python train.py --n_layer=13 --activation="swiglu" --norm="layernorm" --norm_place="pre" --rope_base=10000.0 --attn_scale=0.177 --lr_mult_o=1.18 --train_tokens=143100000
Each number is 128 + 24 x the weight over its row's rms, rounded and kept within 0 to 255. Layers, rows and columns count from 0. Numbers have three digits each. The size before them is the row's rms in percent of the matrix's.

# layer 5 MLP gate, 256x96, rms 0.274, rows 0-67, columns 0-95
106:128157123132131094153094136145086136118091184136153139085109157133156124140170161095139129169115141092128160154144155148160110129087135124138129125127139115134131150101096138101075154123120157136108119121089110132146086161144141118146134177086164153148095114110152112141170125111104132126
099:134150148114112117128094108134118113092109081087096165149144119139117120075103160148108125121116140105141101119113117083137138114096116118077172113111138123120079100083091161136152149157129140128121096112094121106130128117124107115181133098155088096135094138158154118089115144120109153134
089:099119128178116153145117102129103121118123111117106127137124143105148111124165077127098147130077057117112096108135143127085108102118175146095118124144140137150124110103115102096124137110124143075150089108079124091160112105172133128158111115105116132153092139105142104135136156108153140109
111:093125115114095119097108146091082107059122099118124160108143124167124104133090182096127114146115202148144122141132150088125116138103117132090138127155154110152125117140081143107136138127112134107085126111128151152116129099150147159130127155090116123143145104127130087106121146141101097142
100:125147090111132122148145100102115165121136120104138143117135135139166131188090141111118106136120110151128104121151147160128059134132108151105116111119110132096104176173110160110113158118087129112081118159124152076087122130137149126162141134151111111129104178107150115124145132124095121174
118:139118159091134159149141097153092088119115155135166117137131133148135156109099099143134138155145100140145110134126154166145099138124096165126129117094118144161102145094117175098119128101121124126140109158094156114165122119139125089092139173080091106091137086167150126085145153123127132154
107:125147159073149150085161077133120085100093111107106119107098117129133112095147106106128090133113127143148075135077112101074147089085116126136143143113110115124128140114091123103103119114108109124161141143186077088118132131120101122123105121122132125127120125146135152111133138103115098145
091:147119095115107180112091147106129141137162142179128103106133116118167103135146126160139107129134167111112175120188152091132103115181138139124102125131098136107151131128157185150122134136169098107123124159131121114150127147168109142144099160170100131141130130144168126158116126158157131113
100:170149124166147120118084101131118124154123133139140155124085141109173089129128171141120155118156157098118148151122153117135132126191102155133162162144107080122152147117117132161145133083087139128119088111163140138164130159162146101079131129148140119111128132161113153108140143166130153119
102:114138196169132101139168134141112151113165141146119133104169092122148114113154162118166135160107143155128154151163147153057150137136147136155122142131146066172151150125123106121103130141160148137142108147136127115127104143118155119164132157118131148101135136131149126116152111191150123128
094:154126130123132183134154153121126139108180107103139108126129122127098165103120149146074133144138122094133127190148205126118125129140135122116146117132180155159103088125120144116108190136153122138145120149137133124149121084077120169150140128153094135126123133127142140119130128129084102149
100:167111148136144144105088099124118111144117194121150137157156140122149138107125152109134125170145120118146067080134126138123114122113137102130088147076111096109097147133125153096166102123125144167163161175159142152141125144142119119149126170159118140130110133165117112098144126120168119090
113:125128121148160123095139087146091189138111123127134125117094134149120096108149129166082111123135115126118101117111123121083170136132153133109184154119147160164111100092120127074150147132146127108142116155131120129137135108092108145114090103179104114119130167117164105153173150116162142114
103:127149110118140131130135102140108056078167148152134163096139124160134086087125116135105123113123128128161136112150154096140104139158121158145156110088113130106110128148182112135128145144139110151150148126130088101143112168103150135124133162142129126126092094155135134116104061168113094146
103:102115122116130167091128104112164111085118105106138104168178108138153132139150151127155123101132139118149139122108144126130100145145149127102162121126123134156109154148112143119130116170177151103115099156147117152140125150133143138082129126158165172129145203164186139124135107162156107145
098:125117091120138146136111148150125119146125131119118074155137112127120142090102089124139132091121120141186114108120145111099125117129142151141195104155123109096097121088135085122105124131117112115121109124098135087138088082192133070124127139127092104105121121107164134124138125086128101160
105:058140135115188095125143104116139147156151098127090149113164142153103155134156114128137151119119151137154137119126131132148115072103164138105136096099109082121114120149110097095127134094126127165114102105142102139137115122140103086133144135092151083104085119106112129119116119100108087157
084:115117168137122108152130104131107109098106130131092130090085170096124140096121133110120145106088134100137122093110126119139153112144127155153105134118109161118103138120071108096123166124105094174128098118140084126102115163102093143107133140131126121101146143189130163120123164089075139129
100:114120084152106088121123089140135115167137107143135157168149111159141116107124095175154125116111137134107111122110138164137109114132135126107117134135150102146124096094121106123118101086054071133121160132139160111130106116107165151085128155136110146112104084097115154085120109088130134130
088:108112117168141117060128128101117114114146109116131122096140121105115133159114131152104109124153091168170136137152152062097122124171148144147100113125133110094133110045148134095107135135128110156113108092129114142149098129148129117120124120124129143170136132132150111106186087138112118114
104:114111111123091128120092119121133143101116156167157106147129120133119141126151090138127131171161111154126145130123118093083103119114097072115136099146133145145098106120134115127150099107167121071123118108158126124117138068103067116118078115115120167148131143157141126086123171118164119140
105:107132150118113122129134108145118124130171141175115146130105129134103142147148152131151112117144130122122145091100105175145116143133181127090146164075133146129136109088121126112136174109145142104088126129107141159088173099110113178105140139132129104143107106106128158147090087112081095172
113:109127160114100174111143103121113088123137126085160093151096085116176088129124143168149124152133137093123096101158162121104125115155139099104152161148135059147149111132149166111151115170132171101136145132127131110116094117108142116083141123119087136126118149132104123152124135117117122154
071:136148133165130101173176127127145147113149119110104149137126141132149100087131180147139131117157118099148211135133121158137154130143133106178106096108164104132131104150133092113127137179132129156139144160105100104138140164117135122145162152125139136153141099136161148182162133148130143116
104:113102100118129137097163119118102145111107089138120131118139143136159098120168154096092140132161161132124117171170128100160074131096081149101121154109085135150115110101119133165117129139132153125146125095124132153128113143172152112128082113122119126149117116131166110063099126087092114128
105:087121165116114137144111083102073137101113089118130127117143095145101117139131106145152110135149138096153111147105109108102121122116147134063152087103140143114132116133133126131123148110089128114138138143123145132112133114098154091114079152067101091139125131117124192163101112105106113087
091:137138133156127100133111157101122107169119136120069126148100133107143141092137148122148166126100125127139188122108143132132109138162138095185177113109141138132135107111150104129121145123143162184164136149106146160162137096125124113130131135143146178164132099166132130117137171168139173141
095:149133126153097086089082131116141145160158180100087155133125155094145134102146114150144141129123105107126136108140119130156141150149152126132148118123128148136133132123115135134105151150153150154150153132156127100136111107115125166156111157176151169131116095101153102160161115188072169101
114:094115128145146136139135098118109082125152117157098089118125098110152115147134135152125133131150140121149140106154141114097159156103120118042134131099139150172122123157114159114152102123195131068121099115145136170151132147084143144154119119115127101157125146143126080122121144148123116159
123:131081105156157130114122128119091142120130156133123114126084139140170119130114133140134156129133110122104122110112112098137147097105164175145117060119082117139124133128199126136121116103130151128098124055118074117149114110162132115106121136095091098113119114140105144125121135132165085112
096:125109120145129165115116151120077152151174145175127111113157116144118079115115125147108132145088116136108100133167136109153122164111152127162132119170175117101077139136125153094127147111150106155134136157175152141142162124128112153159160128082104110148131162117113154129084119091135110134
112:128119170083147077097133060167117137112155142129111154089136139128116146123144102154103154119132134183124115103110125143117111077135134140131108104083103164124098146074138132120171133095127104118151122088149115158136136101122123154084137108142091157141151143139132120129140144101120107143
093:144112137142073160132129089097098141100155079118117133189098128164160107147160156129114111104148100164126137144127139124104136134161145109146133106124117168125118160119140142160120148074135126135073129152117160102120072105100104127140138127159152110163161139120117138126095144102153117118
097:125168176125134109086115154081117155135135125171176140122162114138149086115148134158135123126119138089064119149140152115125070126116121157127115112148141148110138145131126141138127126108132125122169100091104120157143134098112109125114113109096080147103130111148100104146129110092137104061
105:151115116084091114125094115124106079134123116117138148093174142156140125180118138123130122132118171120082108104155131137127067149108130101071107097118117124129134149100088149100134143132172126129136150139136115136149151123149102124130130088061115128148100109106155122172115152150136134149
086:129141152123145135117106107142137143185124126119086144107141116106112109116176122135130145084126148114127118130159119152115132104080133149133150124083170093087147115160104109119130137096164173104102131091122130169101140132116128123140151113141132106076120090106093185135076115094135145120
104:096109103155121115124109088115126143123157116104133104115079108155082131147140118133096108137156137136114159131109144164116135108175081136116127124091093122136130099133097102096158130141126106102137082084166106112142107138135138132093138108130119132144061089121091119106102157134098152085
101:135130129115146122105115146130167119134107119125145073099117167167133096143145099135086114082150101149124116153143142148147096066147177165107109127090169082130145119155105144098150125091084132146149169108136146139173095128141135102095126156104108111122126136117117129146122109118127129101
114:137115126079127106132119135098119085105162128131164137098149156160157133123132173136107145109163103188143147136112140130128106144124142196154085095143161145089160118109140072122126126128115095087098120111126122117137119118162122120145125182099114154149108102177135120139124112127128133127
090:122100088099122156089100139147125102116137147139139173055136123114138159117120110161122130096150100128134129149139181160172118115122171101132153146146127073136128115105087124123133160109111140094130137136099099113107128151185176123149135118115108109133140121127110143133112123093089148159
112:110134131166119143114146101144092140120106152141138120126148126088119132136144116133120094130128102153140091111129124130151104138110147120175138116152162141097131120084120162116141178135162151097087107161135104135188170120105082139131103082110088116171123097120163125161133145091117092155
098:108139099147155187134146113131121124133073109106152113131150092128113101138126131128155102104138135150138100134132149107115098046140162096075158170156147118112147115099126117127144138148144102090159101132136163137150167126125122135118099068122104140114112148138154137103112157099126120131
090:117138114124126140136145107101111125126132150071120097132127139135147125131172151135144114152120116078122082112117154154141096160139126143106152176134126138121154148137175148091125164189138151150151139159145144140107134126112115120123093092104127095101156153145196137160137133155126078093
118:108127134149120191115119131125113104132111146149146106124128112122119150136142123139203126121158098111142088086107133104140144099137097138100175148148120106157126129102173094144119137145166149102171119088170103108095132147125132108139114128094156089104140158139170153130172119141145142105
084:120119109156120131113124133096071099109169124083157150129126140097121106117117174123099085152112130118119109168162122123097124152130149131149129179124168139122107151141140090118089161110114118138133165130107155093129136096125141159156128159111121147187179123133160109164148154110137108113
091:162118135115137136140167097127138095128144132147120150105099135164071135088070181151104124160130119164135113123132109133118155117150144142116126147130142121089115080138149140109144116128140154111146123124151157140075161135123097119124144144098136117056119145126136100093178137144104136174
111:139165138111114132127127162143142129161110111146178091152126110131121125132126086119078130131144149096173087126137161101112123093077136104087151135121132174137124117127139112066117123149162105127148145133149171112096142093121111117097128077158149117102133174103138125143113153109147109126
104:121097149118125175134151102111098127120130130124171084121093142115121138099145151156086109106115141086146105137142144108091118091119149132104112110093133140156137098121144121117144143135094144145089114109073116183084118135130083102138140095106086111145084126147131163112116123089102143147
085:142096131109134149150139085133134137121125124143138152109100139113131081140089118152148071190146127134109171121160153145140146124102112124146129131126113111149135167143108203167128119161150142097131075111095131130110125148144130107146110135106154120083149110159124191149143152132119113134
098:132113155106109110089149082103144140162170106147084139127175148109133133159105157115139154118162126126156105128120179132138127125111114180138107121099174125187127130164107107108172143147141138117100159110150139128098089166145128152122176109126112138112101134109153117141099149104116109132
086:130113103109111106140125101127103081114144149096116120096169118083146073103136100139158092117100087134043156126114129129110070119138113094109111130145128122123098108099121115112122110114134114139139088131111080158137134132111126136142115127147132174150116090099136135115113107101153111099
103:123149130157158156145109115133166117176112163139140128188146118114142101133120125157158130127139161101174137168135138120108132086149103125129142119068136136095119121120085190138137086146156132129088090159088130117150147135129122155117116132124103135095087121132138138170141128143133162098
101:090129136132138151136111134155122112128109113148118083096137142178144122096126108127123094127136142092144069123135142103127138120140097130096135157141178122115103151128102145112130085157130160137107101132130103113125129109147133066102193130085087115143118108144166135144118132060145129149
109:151155162124126129124105116143103115172149140130151141130122140100129135102158162147140143120181158155135121158136099173131086157136181067113128139085132097094129118141127114118146138076124189131123142128147104131120098153123117122125173135116137151101111129137161151098129148103122177165
103:122140149135141129145098085115159112128137085153095117124127154158111094122118115120132125129154150086141108158136150125069116148127149161152078113101095114119073131160145138116133186092140077128101107107091174125162134092154151093129138119096158117118128121130096134116101142113123121117
094:106100101140084142135118108104102050127137119087132128126142126135141116067142112117125079078107151124118106127136121153139097092133129088125122110085137109171108142108135107117151141102122102094131147126146135180097110129136134078165116159152156142106149135152123123109115102111124117091
094:132101151123116140115150105172120127137150134151137129125125092156136113155083135160151149154061181074137173115110154135123088090121166128116119137136095147088120112102157130129086157128113113129120105100124121104087161093146147136144136128089156128165145134155125141134111114115174127116
104:123168100117149182077161094111160146132081122120155116151116094151118119130089133140166130095139119139114139108135182116098087147105126140139148123144148125145135121112100152123154131155165122125093129082175131125128141136145115126143110188094094132170124116090115101134133131117167137150
100:117124146176146110116112108104156122157133133089168144146119165174146103147103136161121137131131178147117138097114158136095143137083130135094111133110113114135087130156148070113147119128112111114147115057106164122135078092138125122138136113174103132116090102104109145131116123093115136114
102:127101115160165140129118120121101150155166128117154119156109112128128117133116146162140106105132122107144140131138097145129095083116164141114115119060135142139078096161130094183170129117139161097150079137117081141109114159143100137110118139149138158110107146170142125136117133131098075155
116:116123134080099116133121089182139148135115128100122084160118117102138091160107153139151099171090136120084126138155111109121141089099144146107111116084088114141094169144121079133163103118126119135145081121133120113113152120138119107116151120140105111085071146139140121109117128141117089107
093:097182109105115128174115122152087122145125132147154130128098132126133144137126085129121146155161134164162140152131129095157135093134100149142118124148118108132113097098154117111128116110104107180123136118124209100109095117144131099118087155128104156148096108149096166136151133092122086111
087:143072130152173100128154104152131138145142122143102141107137159102094126159131136153143131114130143132160125081130140113143191152129139118130136149127157134100122114156130111145186138147126129147152124174151107143172122124110143147150149162105148174132130152168090155160129095118120077086
121:085115130157146123175140148090061129141140148133122093093146108162147147131106156140123139154139115139140139125115084126125127124101143131154156109117142100167133112121132131107137099117180105126157100156144107104146146128132092108161066123129071113139104172112154089120134102136166142132
089:114134126108136145096107122128117105104154133053119106082122136072125118101123123100144101125093111147087146161161112140111113141123127127140175111175108139146119135110136088116143151148103171148100120124121150101108104114155157139113115095093151145135127144097177108108161136155131098086
095:139115113121125167126111081171120121145117147137123141065103119159125125099108128122113140174168128156093140187151103128138104169143127115082167092087173127102130130101142109107137143140122129132119128132094124133127142111133147126159132093126111183140074118125159142145164116149139119163
094:126083143114106138100196130124137095076120164118175140173109098122132107129121106151134134106107100127150089110092142088132094161140145145101149126134123111136124194103115139132113108123129113085157130160116102100163156120128151087153125118123141106126122157163133157100126110094136126132
101:097084138103126137198157124083079127136129091123128110147135123108127150106169111165121110134126127120149129144158114133139104124099099107125138150133128147111109118148121088074140149159146154092162089115136125122165112124138088131107109125090109149111110131100165128087158107138088084134